Part of a small language model's weights: 6.6M parameters.
Each number is 128 + 32 x the weight over its row's rms, rounded and kept within 0 to 255. Layers, rows and columns count from 0. The size above them is the row's rms in percent of the matrix's.

# layer 7 MLP up, 896x224, rms 0.172, rows 187-217, columns 112-223
size [102 100 105 102  92  85 102  97 105  91  97 104 101 102  91 102  82  90  93 100  94 100 100  94  92 103 101 105  97  98 109]
[[115  99 194  93 118 169 137 142 161 103 121  97 113 105 102 165 160 124  70 157 141 121 158  74 135  80 122  96 120 134  60 135 166 181 163  96 150 213 171 136 115 175 103 116 168 151 106 177 183 116  69 149 132 116 150 105 133 154  88 153 151  77 133 124 143 101 202 148 160 144 132 113 106 158  94 128 166 130 147 146 136 165 143  76 121 142 155 130 200  58 158 180 135 156 138 145 156 124 110 123 107 162  71 114 104 123  60 150 147 158  87 141]
 [ 74 106 100 138 182  92 141 169 122 114 172  77 133 113 129 212 187 169 142 191 123 152 179 149 159 114 152 126 167 120 123 180  90 130 149 157 132 124 121 145 124 163  85 142 127 103 124 149  67 136 136 138 176 122  85 133 187 113 175 141 109 102 113  81 116 101  95 161 170 179 146 128 169 160 153  99 102 221  73 119 144  98  52 120 133 129 131 147 119 100 119 123 137  84 149 112 103 169 150 105  72 182 106 121 152 179  73 128 176 167 132  73]
 [159 150 174 106  67 114 132  93 113  87 167  82  87 115 121 135 119 126 110 145 147 192 103 125 107 110 126  76 168 131 136 117 163 115 122 143 138 106 147 168 200  79 157 131 112 145  82 182 118  81 152 123 112 132 157  86 206  84  85 182  83 165  93 100 132  94 168  58 109 183  98 187 149 175 111 153 127 142 198 146 125 163  99 134 168 148 163 113  66 131 139 122 121 138 153  97  53 143 119 115 105 131  72 118 135 110  88 125 109 109 154 100]
 [164 110  87 137 151 186 125  79 135 153 145 126 150 127 121 147 121 110 118 131  57 158 227 165 200 137 127 161  99 152  41 150 128 115 140 167 113 138 181 193 134 153 123 164 141  37 147 136 151  97 158 172 129 145 103  42 118 158 106 153 137  98 144 145 117 129 173 144 122 118 135 142 201 120 134 148 116 103 165 112 124 122 133  72  78 134 138 122 133 169 117 161 114 112 115 109 120 127 107 153 144 119 149 155 133 128 154 149 133 108 155 113]
 [103 134  82 118 123 163  88 160  70 145  14 138 142 157 150 140 152  92 118 150 131 167 146 168 169 146 125 136 225 111  82 137 170  86  81 145 149 133 138  92 124 180 146 114 129 181 138  98  91 158 129 129  79 143 153 152  83 141 190 118  96 156 124 163  91  99 179 126 186 121  92 163 131 151 116 124 132 140 183  96 166 147 162 110  95  82 152 147  67 181 181 102 155 145  65 128 132 152 138 189 115 148 109 110 133 113 130 133 150 130 162 113]
 [124 156 120 148 111  92 132 123 167 140 138  57 171 135 129 118 189 138  93 134 132  91 154 132 170 151  94  99 170 123 102 145 133 120 193 172 144 135 195 153 151 123  92 106 150  96 128  70  99 128 136  99 113 147  84 181 147 155 143 156 163 155 120 205 125 170  96 145 139 193 161 138 171 205 158  80 130 156 122 105 122 165  63 143  99 142 155 132 125 149 107 168 151 154 140 134  79 114 103 102 117 129  91 105 118 143 130  89 131 127 142 161]
 [123 128 105  96  98 194 115 150 163 117 131 130  83 175 106 166 150 152 139 121  88 123 116 111 167 100 117 139 122  99  88 152 132 115  69 131 105 141 146 128 146 129  84 129 167 194 151 101  45 137 117  86  93 156 101  37 153 136 170 106 125 186 150 121 135 137  81 207  99  89 124 132 138 126  93 123 169 104 113  49 105 102 136 151 140 142 191 155 142 147 176 136 159 150  99 117 142 102  98 195 128 172 156 102 150 128 171 129  96 109  94 124]
 [148 142 148 141 187 109 152 102 142 119 202  90 172 117 112 132 150 161 100 198 148 147 161 115 124 158  81 137 114 163  90 102 192 155 135 159 138 171 115  97  90 100 209 135  70 129 153 142  83 132 100  96 102 132 195 163 179 110 111 132 142 120 122 113 142 191 190 101 152 108 118 162 143 161 174 104 120  78 145 100 169 117 139 128 140 105 154 124 124 173 171 151  91  88  76 110 110 146 131 101  96  89  83  96  53 101 142 130 144 132 113 129]
 [ 68 174  84 117 109 118 161 117 153 170 193 127 105  90 119 130 122 109 133  97 168  90 124 121 110  82 150  79  65 156  97 129 109 100 149 126  99  98 114 190 103 123  72 157  93 154 134 167 161  48  93 110  72 137 107 113 143 135 194 132 129 107 109 158 145 134 127 167 142  88  38 121 164 111 122 145  74 122 132 106 166 140 165 101 101 119 109 116 192 167 113 174 123 138 182  73  95 149 109 101 151 137 179  69 104 125 119  81  76 116 111 122]
 [153 127 148 116 138 146 185 139 143 139 113 111 191  83 152  46 121 143  93  85 128 112  97 119 149 126 155 122 157 136 168 154 150 110 113  96 153 132 180 110 110 113 133  91 147 178  79 113 138 165 106 106 168 148 134 115  53 118  80 154 159 141 157 153 147 185 127 156 105 120 144 130 150  56  94 104 137 182 112 182 200 135 119 121  80 114 170 182 150 108  47 138 101 149  92 148  83 109 172 144 116 125 125 179 128 139 199 128 140 139 108  89]
 [105 115  80 139 134 166 100 142 117 168 122 156 136 171 109  66 166 146 121 135 173 120  94 166 125 121 144 174 151 129  81 117 130 123 152 173  43 138 127  65 176 125 129 110 157 119 140  98 158 106  86 130 137 177 141  70 127 215 107 119 169 171  56 102 123 103 145  80 119 163  93 119 131 155 114 128 105 116 140  95 169 146  97 120 112 115 185 185 191 149  74 161 163 180  90 195 146 112 162  98 122 112 114 140 140  72 133 126 125 157 117 166]
 [ 99  91 159 142 134  65 141 122 185 145 126 163 140 183 172 138 161 125 124 243  62 115 157  97 117 113 168 171 130 127 121 173 143 145 130 119 159 139 160 134  96 131 143 158 106 136 144 130 138 123  96 127 123 138 125 178 108 116 124 141 165 169  80 110 107 149 120 119 145 162 188 120 107 114 138  74 151 121  67 128 157 169 162 111 163 178 102  55 137 100 180 124  95 165 110 153 124 151  86 122 153 197 133 142 133 153  72 117 124 105 127 175]
 [142  96  86 106 156 137 108 114 143 153 120 195 154 105 164 164 131 111 201 145 176  81 136 121 101 139 138 176 146 123  72 154 150 126 114 113 114 106 134 133 143 149 112 150  98  96 119 134  64 140  99 145  26 165 194 145 128  95 107 110 127 154 142  84 127 142 147 107 100 180  77 115  98 103  77 102 186 123 115 113 105 112 135 131 121 197 176 196 129 122 142 148 156  97 151  89 130 142 133  93  92 131 112 110 146 147  94 143 128 124 147  93]
 [149 107 153  56 143  93 131 100 116  71 111 157 116 124 148  97 128 117 103 128 181 114 168  83  76 115 109 122  97 110  81 157 133 125 100 141 195 131  86 112 185 123  81 124 100 139 135 147 166 162 104 145 141 139 174 127 104 165 161 124 119 106  82 176 147 145 134 160 150 177 128 186 146 158 146  85 156 105 174 157  23  91  93 123 115 137 160 167 121 164 144 117 139 118 107 179 119 144 150 127 156  88 139 167 174 186 137 107  74 125 121 110]
 [ 96 106 143 106 144 149 135  67 104 116  71 116 110 127 117 176 139  91 134 125 105 104 119 102 146 149  82 111 120 156 113 117 145 111 134  99 123 149 141 112 113  46  94 140 154 132 168 182  92 189 106  84 181 217 149 176 110 162 129 188 108 166 154  86 169 150 103  76 158  96 122 130 195 142  82 194 125 142 138 122 125  86 114 195 152  93 115 152 112 126 103 114 127 115 101 126 180 158 140 125 128 123 136 133 170 134 106 117 169  32 158 133]
 [111  85 165 107 152  63 130 104 119  92 122 147  68 113 142 124 139 133 122 110 125 102 106 135  63 105 100  71 183 122 139  87 121 175 150 130 139 135 161 136 118 147  89 128  77 138 210  92  92 167 160 149  80 113 177 117  92 136  70 185  85 137 120 119  96 195 138 181 150 144  98 143 191 134 168 119 176 122 115 154 143 124 131 113 123 110 157 103 134 164 161 148 114  91 147  95  90 144  88 146 136 178 128 127 128 149  99 155 156 131 167 107]
 [141 123  87  83  84 105 120  62 137 144  92 187 146  49 143  97 180 148  73 147 153 155 143 151 121 168 170 126 149  91  63 110 130 149 126 169 166 130 100 133 201 143 114 148 120 128 186 146 117 111 165 141 143 125  80 100 151 100 166 137  95 146 132 115 162 122 128  83 113  93 137 142 117 139 142 127 116 154  87 205  85 136 106 145 144 155 156 186 125 110 144  83 126 147 104 145  87  99 158 123 126 129 122  72 157 134 119 137 124  74 185 172]
 [152  91 172 132 117 164 184 103 130 128 122 130 127  95 152 152  81 167 193 167 158 140 203 113 113 140 158  72 146 128  64 159 112 172 157  87  98 102 119  73 159 128 116 106 109  94  76 143  63 110 164 125 149 170 131  95 158  99  87 145 135 147 108 141 175 106 114  66 164 131 147 120 139 136 175 137 171 107 186 145 128  84 125 154 107 128 133 174  95 192 107 142 138 118 152 110 100  79 133 184 140  81 119 121 145 137 129 108 164 143 155 105]
 [ 76  88 199  60 169 122 167 125 151  74 137  75 159 159  69 129 112  92 109 145 102 106 174  76 159 102 135 110 134 116 142 110 150  81 127 120 135 114 121 131 139 104  70 112 172 114 131 140  69 149 117  47 148 115 161 132 130 130  88 138 133 139 143 132 162 115  97  82 152 174 142 133 130 135  92 106 212 124 117 144 113  99 123 167 129 120 170 195 138 106 156 126 131  57  90 174 147 159 114 160 143 129  69 133 140 194  90 152 157 100 109 110]
 [132 105 226 118 112 155 118 134  86 117 145 181 111 131 166 124  93 148 141 180 155 153 185  71 126 127 125 148 112 202 102 159  94 114  88 107 142 114 123 111 156 186 119 120 125 151 172 106  80 154  58 127 123 100 132 110 104 145  79 115 137 174  99 178 110 158  72 202 150 116 195 131 100 113 144 166  96 112 177 105 118 112 189 151 103  91 141 189 124 212  92 154 143 121 115 112 149 190 155 106 131 145 101 145 133 201 153 126 102 112 132 103]
 [124 118 128 140 125  89 133 128 123 124 146 137  83 184  94 122 143 152 137 171 140 163 119 135 141 142 143 119 160  86 146 122 156  93 138 186 180  64 100 139 106 170 132 186 127 151 127  92 126 140 136 135 125 144 126 128 181 155 144  41 103 140  81 122 142 132 128 190 160  71 113 131 134 155 109 120  58  70 156  91 177  77 135 142 140  86 159 103 203 115 101  85 146  97 131 122 192 168 168  93 130  89 101  65 116  91 143 119 104 222 100 113]
 [167 100 110 109 129 122 107  79 104 170 125 115 131 125 131 105 108 207 142 107 154 166 144 152 123 208 163 157 147 109 134 142 128  76 132 120  97 110 119 126 132 163 120 172 173 106 187  85 184 159 112 163 148 168 126 186 113 110 111 188 190 120 134 180 121  73 176  72 135 135 116 142 104 117 157 109 127 101 159 135 136  60 152 182 116 106 145 194 130 112 142 124  92  96 139 156 165 158 139 139  89 146 186  98 118 113 125 139 147 173 156  90]
 [166 122  97  80  98 173 181 135  70 156  73 141 148 145  84 111 155 116 125 139  83 166 170  99 137  97 138 139  94 204  87 168 123 189  86  71 107 139 130  98  79 145 106 113 122  75 176  87 115 108 135 166  89 117 141 150 156 145 101 143  72 141 107 123 157 187  94 121 135 138 169  85 128 105 152 116 155 166  77 146 128 111 146  98   8 161 116 159 104 151 114 124 101 111 152  90  94 104 134 120 144 119 104 113 167  92 181  83 150  92 193 164]
 [148 129 141  99  92  96 130  52 131 159 127 149 155  84 101 145 107 146  64 156 187 116 113 124 157  94 112 136 161 150 113 145  94  98 163 121  95 157 209 154 137  84 132 173 135 129  97 145 100  93 204 177 153  90 127 197 201 141 148 163 159 182 150  83 116 130 145 109 147 143 139 100 165 127 128 129 112 170 124 111 115 101 139 121 102 122  70 169 124 124 163  90 101 150 166 116 117 183 143  83  80 152 143 129 196 139  65 100 115 163 122 128]
 [159 114 109 102 106  77  97 136 111  97 168 123 117 126 115 116 121 128 118 157 155 148 120 108 125 125 112 104 158 138 165 101 128 204 142 147 106 124 216 179 127 118 165 188 142  86 106 208 148  99 160 125 191 146 104  64 122  43 158 120 111 161 141  92 115 103 137 190 159 155 104 121 161 153 101 182 162 125 130 121 111 151 191 112 159 184 127 119 169 158 144 134 110 115 178 172 169 115 110 186 103 147 148 161 125 133 185 167  73  83 157 157]
 [125 112 179 120 107 119 154 142  90 155  88 185 141 134 109 130 131  73 104 104 161 143 145 109 158 108  66  90  73  91  92  71 100 119 147 139 158 113 143 145 112 113 133 164 112 115 197 139 164  92 126 134 114 100 127 144 121 137 126 112  81  69  82 179  94 142 155 123 119  92 139 175 131 148 178 124  43  78 197 104 166 112 194 221 148 125  69 203 117 146 136  84  79 161 115  79  84 181 144 120 179 112 126 195  78  82 112 203  94 122 108 150]
 [120 110 126 176 137 146  96 125 137 126 131 155 165 172 121 134 138 210  93 152 101  87 175 126  97 150 102 164 123 111 144  87 102 120 162 197 144 102 101  64 146 167 180  98  92 105 128  77 121 163 160 113 176 165 116 123 145 114 125  97 139 149 126 105  80 167  84 103 151 165 151 140 150 145  76 131  80 171 134 104 119  88  93 102 111 100 102 102 145 132 101 133  96  90 112 163 141 143 153 160  90 127 178 174 111 101  92 100 209 117 107 142]
 [122 126 110  70 180 100 127 116 149 115 143 161 104 163 125  86 159  47 153 155 153  79 119  86  94 138 145  93 114 121 124 120 149 120 162  95 121  90 161  77 111 119 111 132 156 173  93  49 177 147 111 104 136 137 173 166 145 124 146  82 152 146 155 140 137 121 125 123 112  92  88 114 130 155  61 157 162 218  95 128 170 110 123 124 161 126 168 107 106  98 156 115  85 108 182 129 173 125 104  68 104  81 180 149 136  69  67 109 163 174 140 164]
 [160 148  78 127 134 143 164  85 114  70 175 116 155  79  47 156 138 113 147 171 131 128  92 143  99 135 174 130 128 133 144 103 131 115 118 127 154 104  92  51 132 135 182  90  87  83  91 136  93  77 154 115  53 131 155 179  97 172  75 133 133 212 154  75  89 131 121 154  89  89 119 112 153 141 104 176  85 128 133 145 117  96 129 139 108 133  92 120  65 128  89 169 134 171 190 142  90 130 173 143 162  55 107 131 135  84 152  69 136 162 152  90]
 [116 163  90 117 183  88 216 128 144 142 141 171 129 113 121 148 102  72 133 194 123 127  47 131 105 146  73 129 105  99 177 136 102 169 103  93 102  63 142 124 134 181  97 179 163 127 147 147 180 116 158 107 146 159 111 138 166 131 125  93 194 120 114 162 188 132  94 103 126 147 156 117 149 148  69 119 127 101  97 142 108 169 101 145 116 163 184 115  82 132 154  93 138 114 131  90 116  80 140 174 113  88 174 122 179 157  69 160 164 140 139  83]
 [186 172 134  98  73 159 103 145 152 119 107 156 166 110 114 137 150 117 169 100 185 139 168 139 138 147 107 146 170 108 155 112 157  99 147 108 133 144 177 176 160 132 108 206 125 147 151  84 187 148 155 112  95  82 145 126 156  79 105  74 110 135 122 182  95  97 122 141 123 171  91 147 182 111 147 174 146 107 121 101  43 111 112  91 119 202 150 144 167  66 105 161 113 115 126  75 117  91 144 145  90 131 126 134  94 122 145 161  90 119 140 142]]
# layer 7 MLP down (transposed), 896x224, rms 0.0496, rows 187-217, columns 112-223
size [101  95 107  97  89  89 102  98 114  95  95 105 106 107  91  99  87  90  94 108 100 100  98 104  89  99 102  98  88  96 109]
[[140 124  85 113 120 126 144 119 120 137 165 134 122 102 123  86  95 135  51 129 152 122  71 172 101 157  87 172 181 111 126  68  77 116 146 160 120  70 152 139 100 168 127 107 108 111 171 161  81 144 147  99 105 202 141 143  77 130 113 162  95 161 132 106 179 126 132 108  85 112 161 127 128 144 112 152  87 113  84  92 122 111 160 159 153 109 107 107  67 147 144 117 145 201 179 133 114 170 188 182  98 160 141 133 101 151 169 109 168 117 158  97]
 [176 170 132 124 138 144 134 110 193 130  90 124  96 161 145  98 125 115 127 115  99 184 106  73 155 119  40 174  98 133 120 124 140 128  56 133 123 100  81 130 169 103  89 136 115 115 154 100 142 145 166 112 102  82 158 101 109 178 125  98 191 109 122  99 120 146 155  94  97 111 137 131 111 160 132 151 152  95 154 107 108  85 105 125  68 102 167  93 133 156 126 143 127 124 124 133 154 149  95 107  96 123  94 191  99 137 180 162 139 102 123 212]
 [ 99 107 121 179 195  95 136 162 152 154  80 158 129 135 112  94 150 115 162  80 127 102 175 152 143 111 178 188  79 106 132 111 139 156 116  93 113 134 166  72  68 234   2  82 110  94 125 130  80 173 144 164 101 145 117 183 135 151 204 124 119 125 147 120 142 170 117 105 151 155 218  85  73 101 152  96 124  86  78 137 107 117 132 158 106 146  50 123 126 109 118 131  84 164 168 191 189  47 119 148 129 101 124 133 127 140 137 140 144 189 157 104]
 [140 177 125 113 103 127 177 175  85 102  90 113  82 111  93 111 144 130 165 105 168 119 159  97 116  70 142  85 126 104 147 147 172 150 129 106 112 200 107  98  94  63 116 118  90 194 142 133 111 139 109 163  70 113 148 168 115  87 141 140 147 162 124 179 125 133 171 118 126 155 116 120  87 178 128  68 141 135  80 189 134 169 155 209 182  81  92 119 107 180 222 123  76  61  63 131 137 171 129 115 104 131 129 160 120 145  83 121  97 141 112 129]
 [150 108 178 186 128 128 166 130 166 111 164  97 107 143  96 123 127 153 192 137 109  79 136  51 119 105  91 152  80 154 101 101 126 216 127  94  95  81  68 158  98 158 119 126  90 142  95 143 170 172  65 106 152 148 110  80 144 123 145 150 148 109 141 116 165 170  73 113 125 190  96 127 117  73 140  98 109 123 129 183  98 152 118  95 149 131  67  93 175  87 154 161  93 143  93  98 113 142 124  85 116 160 136 177 171  93 153 135 123  83 130 143]
 [142 185 136 118 157 133 114  92 138 110 166 157 111 164 160 133 214 128 145 136  90 146 136 130  99 133 185  97 142 127 160 150 131 136 104  98 136  93  90  98 124 127 151 151  57 104  80 124 119 150 116 104 202  96 165 143 114 137  97  79 112 125 132 109 103 101 113 115 168  66  97 155 117 147 178 138 158 142 111 150 130 133 141 154 101 171 134 155  69 114 156 105 151 183 102 114 118 114 121 182  86 149 118 129 126  82 130 148  92 119 102 116]
 [138  99 130 161 125  89 105  65  88 110 161 150 145  73 140 119 136 105 146 122 165  87 123 111 146 163 143  73  73 204 188 158 179 140 118 107 118  64 142 137 103 115 164 126 108 139  28 131 130 121 121 135 144  85 109 148 229  96 147 148 132 102 117 126 126 121 157 119 188 142 110 128 153 114 127 143 117 143 142 132 136 154 105 105 103 145 138 142  93 161  71 100  62 144 159 131  92 116 138  87 124 123 183 116 144 112  86  70 143 172 126 128]
 [133  92 137  61  88 127 110 120 133 176 115 130 123 114 156  92 116  98 163  68 152  74 197 138 111  93 161 131 156 109 150  82 168 134 125  73 176  47 109 152 114 125  79  62 165 129 162  90 128 112  96 150 175 147 134  92 172 132 148 185  94  67 145 133 136 129 154 128 110 145 118 126 118 208 145 134 176 155 168 165  60 173 114 145 120 120  63 157 183 142  56  87 214 138 139 163  88 113 115  59 123 117 147 185 124 127 116 152 127 191 136 130]
 [127 131 193 172  86 130 137 137 136 104 149 143 150  74 151 103 102 139 123  89 122 142 164 197 106 136 171 164 152  99  61 123 126  97 134 121  98 126 168  76 111  92 147 136 125  71 117  69 171 180 138 120  75 132 194  83  86 121 109  87 152 127 130  80 113 135  92 144 130 191 116 155 108 141 150 116 140 162 130 158 129 121 170 123 159 182 116  97 126 130 155 159 188 176 107 134 149  59 162 101  73 117 189 175 176 161 141 144 128 135 161 146]
 [118 118 145 128 129  95 128  58 153 157  99  91 113 155 130 170 110 141 168 118 114 106 148 185 168 118 101 177 135 149 106  97 132 144 113 107  49 109  95 162 166 135  99  86  99 136 178 113 121  59 123 127  90  99  73 162 169  50 132 115 157  81 150  93  68 108  80 150 160 154 163 134  96 164 118 150 118  70 156 139 112 164 128 122 108 151  91 110  76  87  43 111 196 116 157 117 128 169 117 138 128 122 134  59 184 184 108 171 128  96  28 155]
 [106  88 159 157 160 108 104  52 105 130 143 191 163 103 178 133  83  89  96 156  93 111 143 135 100 160 106  74 109 186  98 176  74 111  92 149 180 102 113  95  92 132 163  98 151 150 122  63 135  94 149 138 136 159  95 132 122 144 112 141 117  92 164 150 125 168 136 142 115 119 116 124 118 123 149 173 151 129 127 169 136 192 109 109 141 159 147 136 131 139 120 156 108 141 196 174  90 139 152 185 159 198 103  98  83  67 138 145  95 110 118  90]
 [139 152 141 100 151 117 148 129 108 140 105 119 140 133 102 122  56 117  78  34 105 155 137 148 129 123 161  75  86 102 137  89  94 147  88  97 112 165  70 135 149 128 138 140 120 137 138 184 175  67 155  91 154 122 139 143 184  98 149 129 102  80 137 135 135 159 121 117 108 157 117  97 142 102 163 108 143 147  97 101 154 147 102 148 149  77 176 181 108 126 116  95 126 111 104 145  87 101 143 120 139 124 129 168 151 102 174 103  98 115  42 147]
 [ 83 103 203 173 106 161 131 125  78 126  76  95 128 128 127 108  95 128 165  94 121 111 117 111 142  87 121  61 150 121 188 183 187 158  91 162 132 126 154 109 108 151  73 138 165 151 118 150 168 125 151 139 128  98 140 123 153 126 177 107  82 157 110 173 121 120 113 105 101 106 162 169  86 105 173  88 151 116 124 127 137 105 119 172  90 109  95 106  40 100 108 163 139 121  99 138 138 133 116  82  74 127  60 160 155 100  56 131 134 155 131 194]
 [146 119 104 182 125 132 110 104 100 211 149 174 168  77 159 148 161 124 183 145 102  93 138 102 149 110 137 102 159 129 108 149 127 113 152 128 115 114 126 147 131  85 150 142 174 167 118 171 150 135 118 151 110  96 129 131 113 106 159 108 157 184 171  92 128 120 144  82  94 150 185 107 138 103 119 188  84 109 132 189 193 116 134 121 154 137 149 147 147 151 115 147 182 120  86  74  93 162  69 136  98 122 137  89  88 132 141 124 131 154 127  87]
 [107  70 122 167 112  99 150 108 118 158 138 104 155 105 130 132  85 129  99 117 152 204 160 125 109  71 186 120 157 125 118  91 156  86 116 148  53 135 138 193 134 175 169  97 131 174 104 115  96  81 151  33 121 115 135  51 126 174 125 113  91  54 121 158 123 119 146 143 128 174  93  84 108 162 150 180 170 135 141  93 170 135 112  55 110 127 166  93 158  74 135 119 129 165 136  70 122  90 157 139 143 100 174 128  80 127 124 119 168 106  98 153]
 [ 84  86 115 101 126 174  95 116 132 152 136 134 143 179  89 155 169 125  53 185 167 118 190 112 174 146 152 176 159 190  88 153  68 121 123 111 143 162 122 158 168 136 120 156 137 131 128 133 174  91 167 135 132 101 128 149 141 142 145 134 136 121  79 188 139  46 127 162 125  70 117 146  92 122 150  89 146 151 164 115  76 136 114 181 109 162 101 126 149  69 171  54 146 105 117 116 152 122 156 133 122 105  92 124 138 119  87  96 160  93 118 190]
 [103 124 163 147 149 163  85 142 142 137 136 117 104 167 146 173 169 191 143 115 121 101 176 140 150 116 168 133 153 130 132 138 103 149  86  88 131 135 154 137  68 136  93 166  77  69 114 108 156 132 104 173 150 144 119 104 126 157 113 155 144 100 135 131 131  91 140  93 146 139  95 152 104 145 143 141 182 185 119 151 170 176 171 102  87 138 129 144 105 131 117 110 129  97 117  68 151 181  86 183 106 155 122 140 136 130 100  92 105 135 217 105]
 [150  92 111 158 165 161 102 130 105  96 104 140 155 116 133 174 116  92  61  99 123 130  52 132 131 119 122 113 106 149 169 123 168 110 110 177 168 169 142 159 150  88 126 211 139 124 186 114 166 107 139  93 110  89 137 121 125 167 133 129 130 124 150 120 123 136  99  99 121 165 140 115 123  73 105 176  91 111 138 110 219 145 132  99  86 123 166 125 126 113 151  82 117 161  78 192 143 119 135 103 114 156 211 144  55 101 110 136 118 148 139 110]
 [131 156 136 176 113 102 128 119  94 122 170 103 135  76 154  93  88 184 135 132 156 202  70 115 112 126  80 150 144 111  94 106 143 157 128 112  72  93 121  72 109 123 201  87  88 129  86 145 161  93 147 140  89  99 157  78 116 180 163 140 146 130 155 114 102  94 123 196 123 126 135 115 142 121  82 183 102 150  93  71 140 131 121 176 121 184 104 151  78 168 151 144 140 182 149  93 134 124 111  70 134 139 202 132  86  82 158 107  39 141  93  81]
 [135 107 142 187 101  76 109 128 123 116 117 117 135 107 161 134 176  93 104 136  97  96 165 130 131 110  66 119  94  40 103 129 120 109 112 159 138 135 112 112 118  83 140 112 165 118  73 122 135 126 164 152 119 167 144 122  89 121 127 145 104 138 123  92 166 117 174 114 116 171 141 173 131 111 118  97 164 126 177 165 128 150 141 117  81 101  88 129 153 107  69 143  80 101 137 148  81 121 135 122 153  52 135  84 151 166 134 105  91 180 118 126]
 [163 178 154 106  94 160 144 146 133  85 175 157 157  80 185 144 182 121  89 111 120 118 188 132 125 180  93 164 110 139  85 109 111 111 158 107  81 151 150 136 132 119 113 111 150 158  99 142 124 121  77 128  72 116 129  93 145  87 136 158 154 127  92 158 164 135 146  88 125 161 114  99 163 143  85 121 208 132 130 182 129 103  97 147 101 207  91 104  88 184 100 120  92 139 156  96  56 141 108 160 218  99 138 127 181 123 147 130 158 138 113  80]
 [ 96 133 103 137 158 166 173 152 148 136 168 110 145 160 108 118 175 104 139 115 146 133 138  60 140 145 103 153 133  85  86 115  94 141  88  50 124 128  98  95 130 131 136 146 132 126 105 120 102  68 150 124  92 157 125 128 107 130 111 158 109 123 168  46 111 109 109 142 101 135 160 116 160 127 123 133 153 155 123 135 101 131 158  84 150 118 118 164 103 123 166 124 120 141 202 119  94 103 184  83 132 101 116 206 156  99 184 126  99 164  95 168]
 [129 131 124 134 130 100 116 163 146 162 115  66 194 149 163 160   0  91 118 124 168 169 105 143  75 160 111 126 148 149 156  90 174 106 177 137 141 165 121 156 141 144 111 144 142 135  89 172 181 142 137 162 135 116 197 164 119 131 205 121 120 151 122 101 141 158 127 156  74 147 157  98 136 130 155 166 181 161 123 115 137 221 199 144 170 115 134 165 137 120  24 155 152 132 158 119 165 157 126  75 152 113 105  87  95 171 150 105 117 105 133  92]
 [112 137  61 140 101 168  65 103 197 147 159 158 120 174 175 155 173 106 107 105 120 154 106 109 113 160 109 183 130 153 206 146 133 117 100 147  88 194 111 127 140 152 126 132 147 142 165 178 133 133  76 161  92 128 109 157 110 120 133 150  71 102 115  99 142  90 150 144 118  38 122 183 148 112 160 102 195 158 114 129 135  82 122 162 104 139 146 161  94 105 166 129 125  91 123  59 106 102 128 119 138 145 134 122 139  66  71 130 126 167 125 174]
 [ 75 170 110 107 114 108  99  92 132 142 121  63  85 146 166 120  44 135 150 147 116 153 142 165 176 148 133 109 105 117 107 174 140 108 114 108 133  89  72 144 110 102  76  70 137 139 202  83 121 173 152 121 138 152 149 169  83 175 140 162 112 116 119 102 114 154 159  86 138 110 152 107  97 146 133 136 124 119  66  99 119 150 131 103 163 114 118  89 154 117 121 102 157 175  83 154  62 149 159 124 137 126  93 118  86 118  76 109 205 137 101  73]
 [140 162  37 154 153  99 133 113 131  76 170  93 155  98 104 121 187 152 103 153 128 102 159 116  75 149 132 135 137 159 145 151 100 187  82  59  86 157 164 140 125 143  99 149 110 101 142  92 155 155 123 122 116 105 155 132 129  94 150 127 152 127 167 136 110 103 124  81 135 159  92  66 107 140 161 105 119 102 108 150  96 157  85  79 123 119 140 134  86 120  82 105 134 132 130 103 166 157 123 141 123 175 160 136 116 120 103 135 162 118 108 126]
 [115 132 182 159 130 135 145 169 114 107  93  63  76  64 123 118  84  78 177 165  86 108 103 146 135 114 139  45  98 127 135 137 132 137  57  81  83 135 131  91 142 118 127 114 127 191 170 104 108 104 152 124  91 125 156  98 156 120 172 195  59 110  93 177  94  94 202 118 127 112 100 132 124 115 136  53 144 127 147 111 131 163 143 121 109 129 150 133 153 135 100 149 140 112 194 141 191 141 134 106 133 145  96 106 111 125  82  92 102 172 133  57]
 [165  80 106 159 118 156 208 183 109 102  95 109 122 137 116 192 163 143 131 122 127  97 162 139 157 101 159 149 121 101 131 123 181 151 151 139 116 175 136 150 121 144 159 119  69 120 123 161 218  93 148 155 120  84  66 124 121 110 137 192  85  82 115 126 164 173 126 147 169 131 110 154 184  76 160 134 121 129 164 150 136 163 123 118 105 119  75 191 135 171  95  97  84 118 109 139 117 132  93 113 105 120 124 132 133 151 179 151  95 127 114  74]
 [ 45 102 165 101 120 142 102 169 114 218  93  99 144 118 135 112 109 100 142 147 107 110 141 140 143 139  74 136 135  88 114 131 141 122 148 137 117 192 124 166  96 144  77 119 154 171 190 149 169 141 135 118 190 140 133 127 155 140 141 216 132 126 151 181 137 160  94 108  85 166 103 117  88 114 135 109 130 124 132  47  79 157 116 167 159 116 125 153 123 116  62 148 123 143  82 103 139  80 183 121 131 134 102 199  95 112 197 180  89 113  95 124]
 [148 135 143 114  82 103 107 165 128 137 132 141  80 126 108  90 134 156 118 161  68  92 150 155  96 165 144 167 146 113 122 107  98  97 145 144 175 113 213 114 145 137  70  94 131 167 121 126 114 109 156 152 155  84 133 125 119  98  81 122 107 122  93 115 124 182 159 121 150  90 137 115 109  45 129 173 133 114 122  91 129 155  85  94 155 143  74 113  64  88 143 145 121 176 132 113 124 189 140 114  87 179 149 177 127 132 151 150 152 120 107 135]
 [ 79 150 129 216 128 152 118 140 113 115 132  68  95 152 157 128 190 114  58 141  56  94 120 126 116 174  91  88 124 120 185 130 180 125 111 115 124  90  77 127 114 111 124 128 148 193  86 174 125 161  96 175 118 149 109 121 191 142 134 204 116 127 146 117 127 101 177 145 162 111  67 120 113 153  57 168  59  89 181  91 124 113 141 165 139  89 162  77 146 187 201 191 144  57 122  92 197 112 136 165 170 108 159 108 123 168 124 212 155  80 107 138]]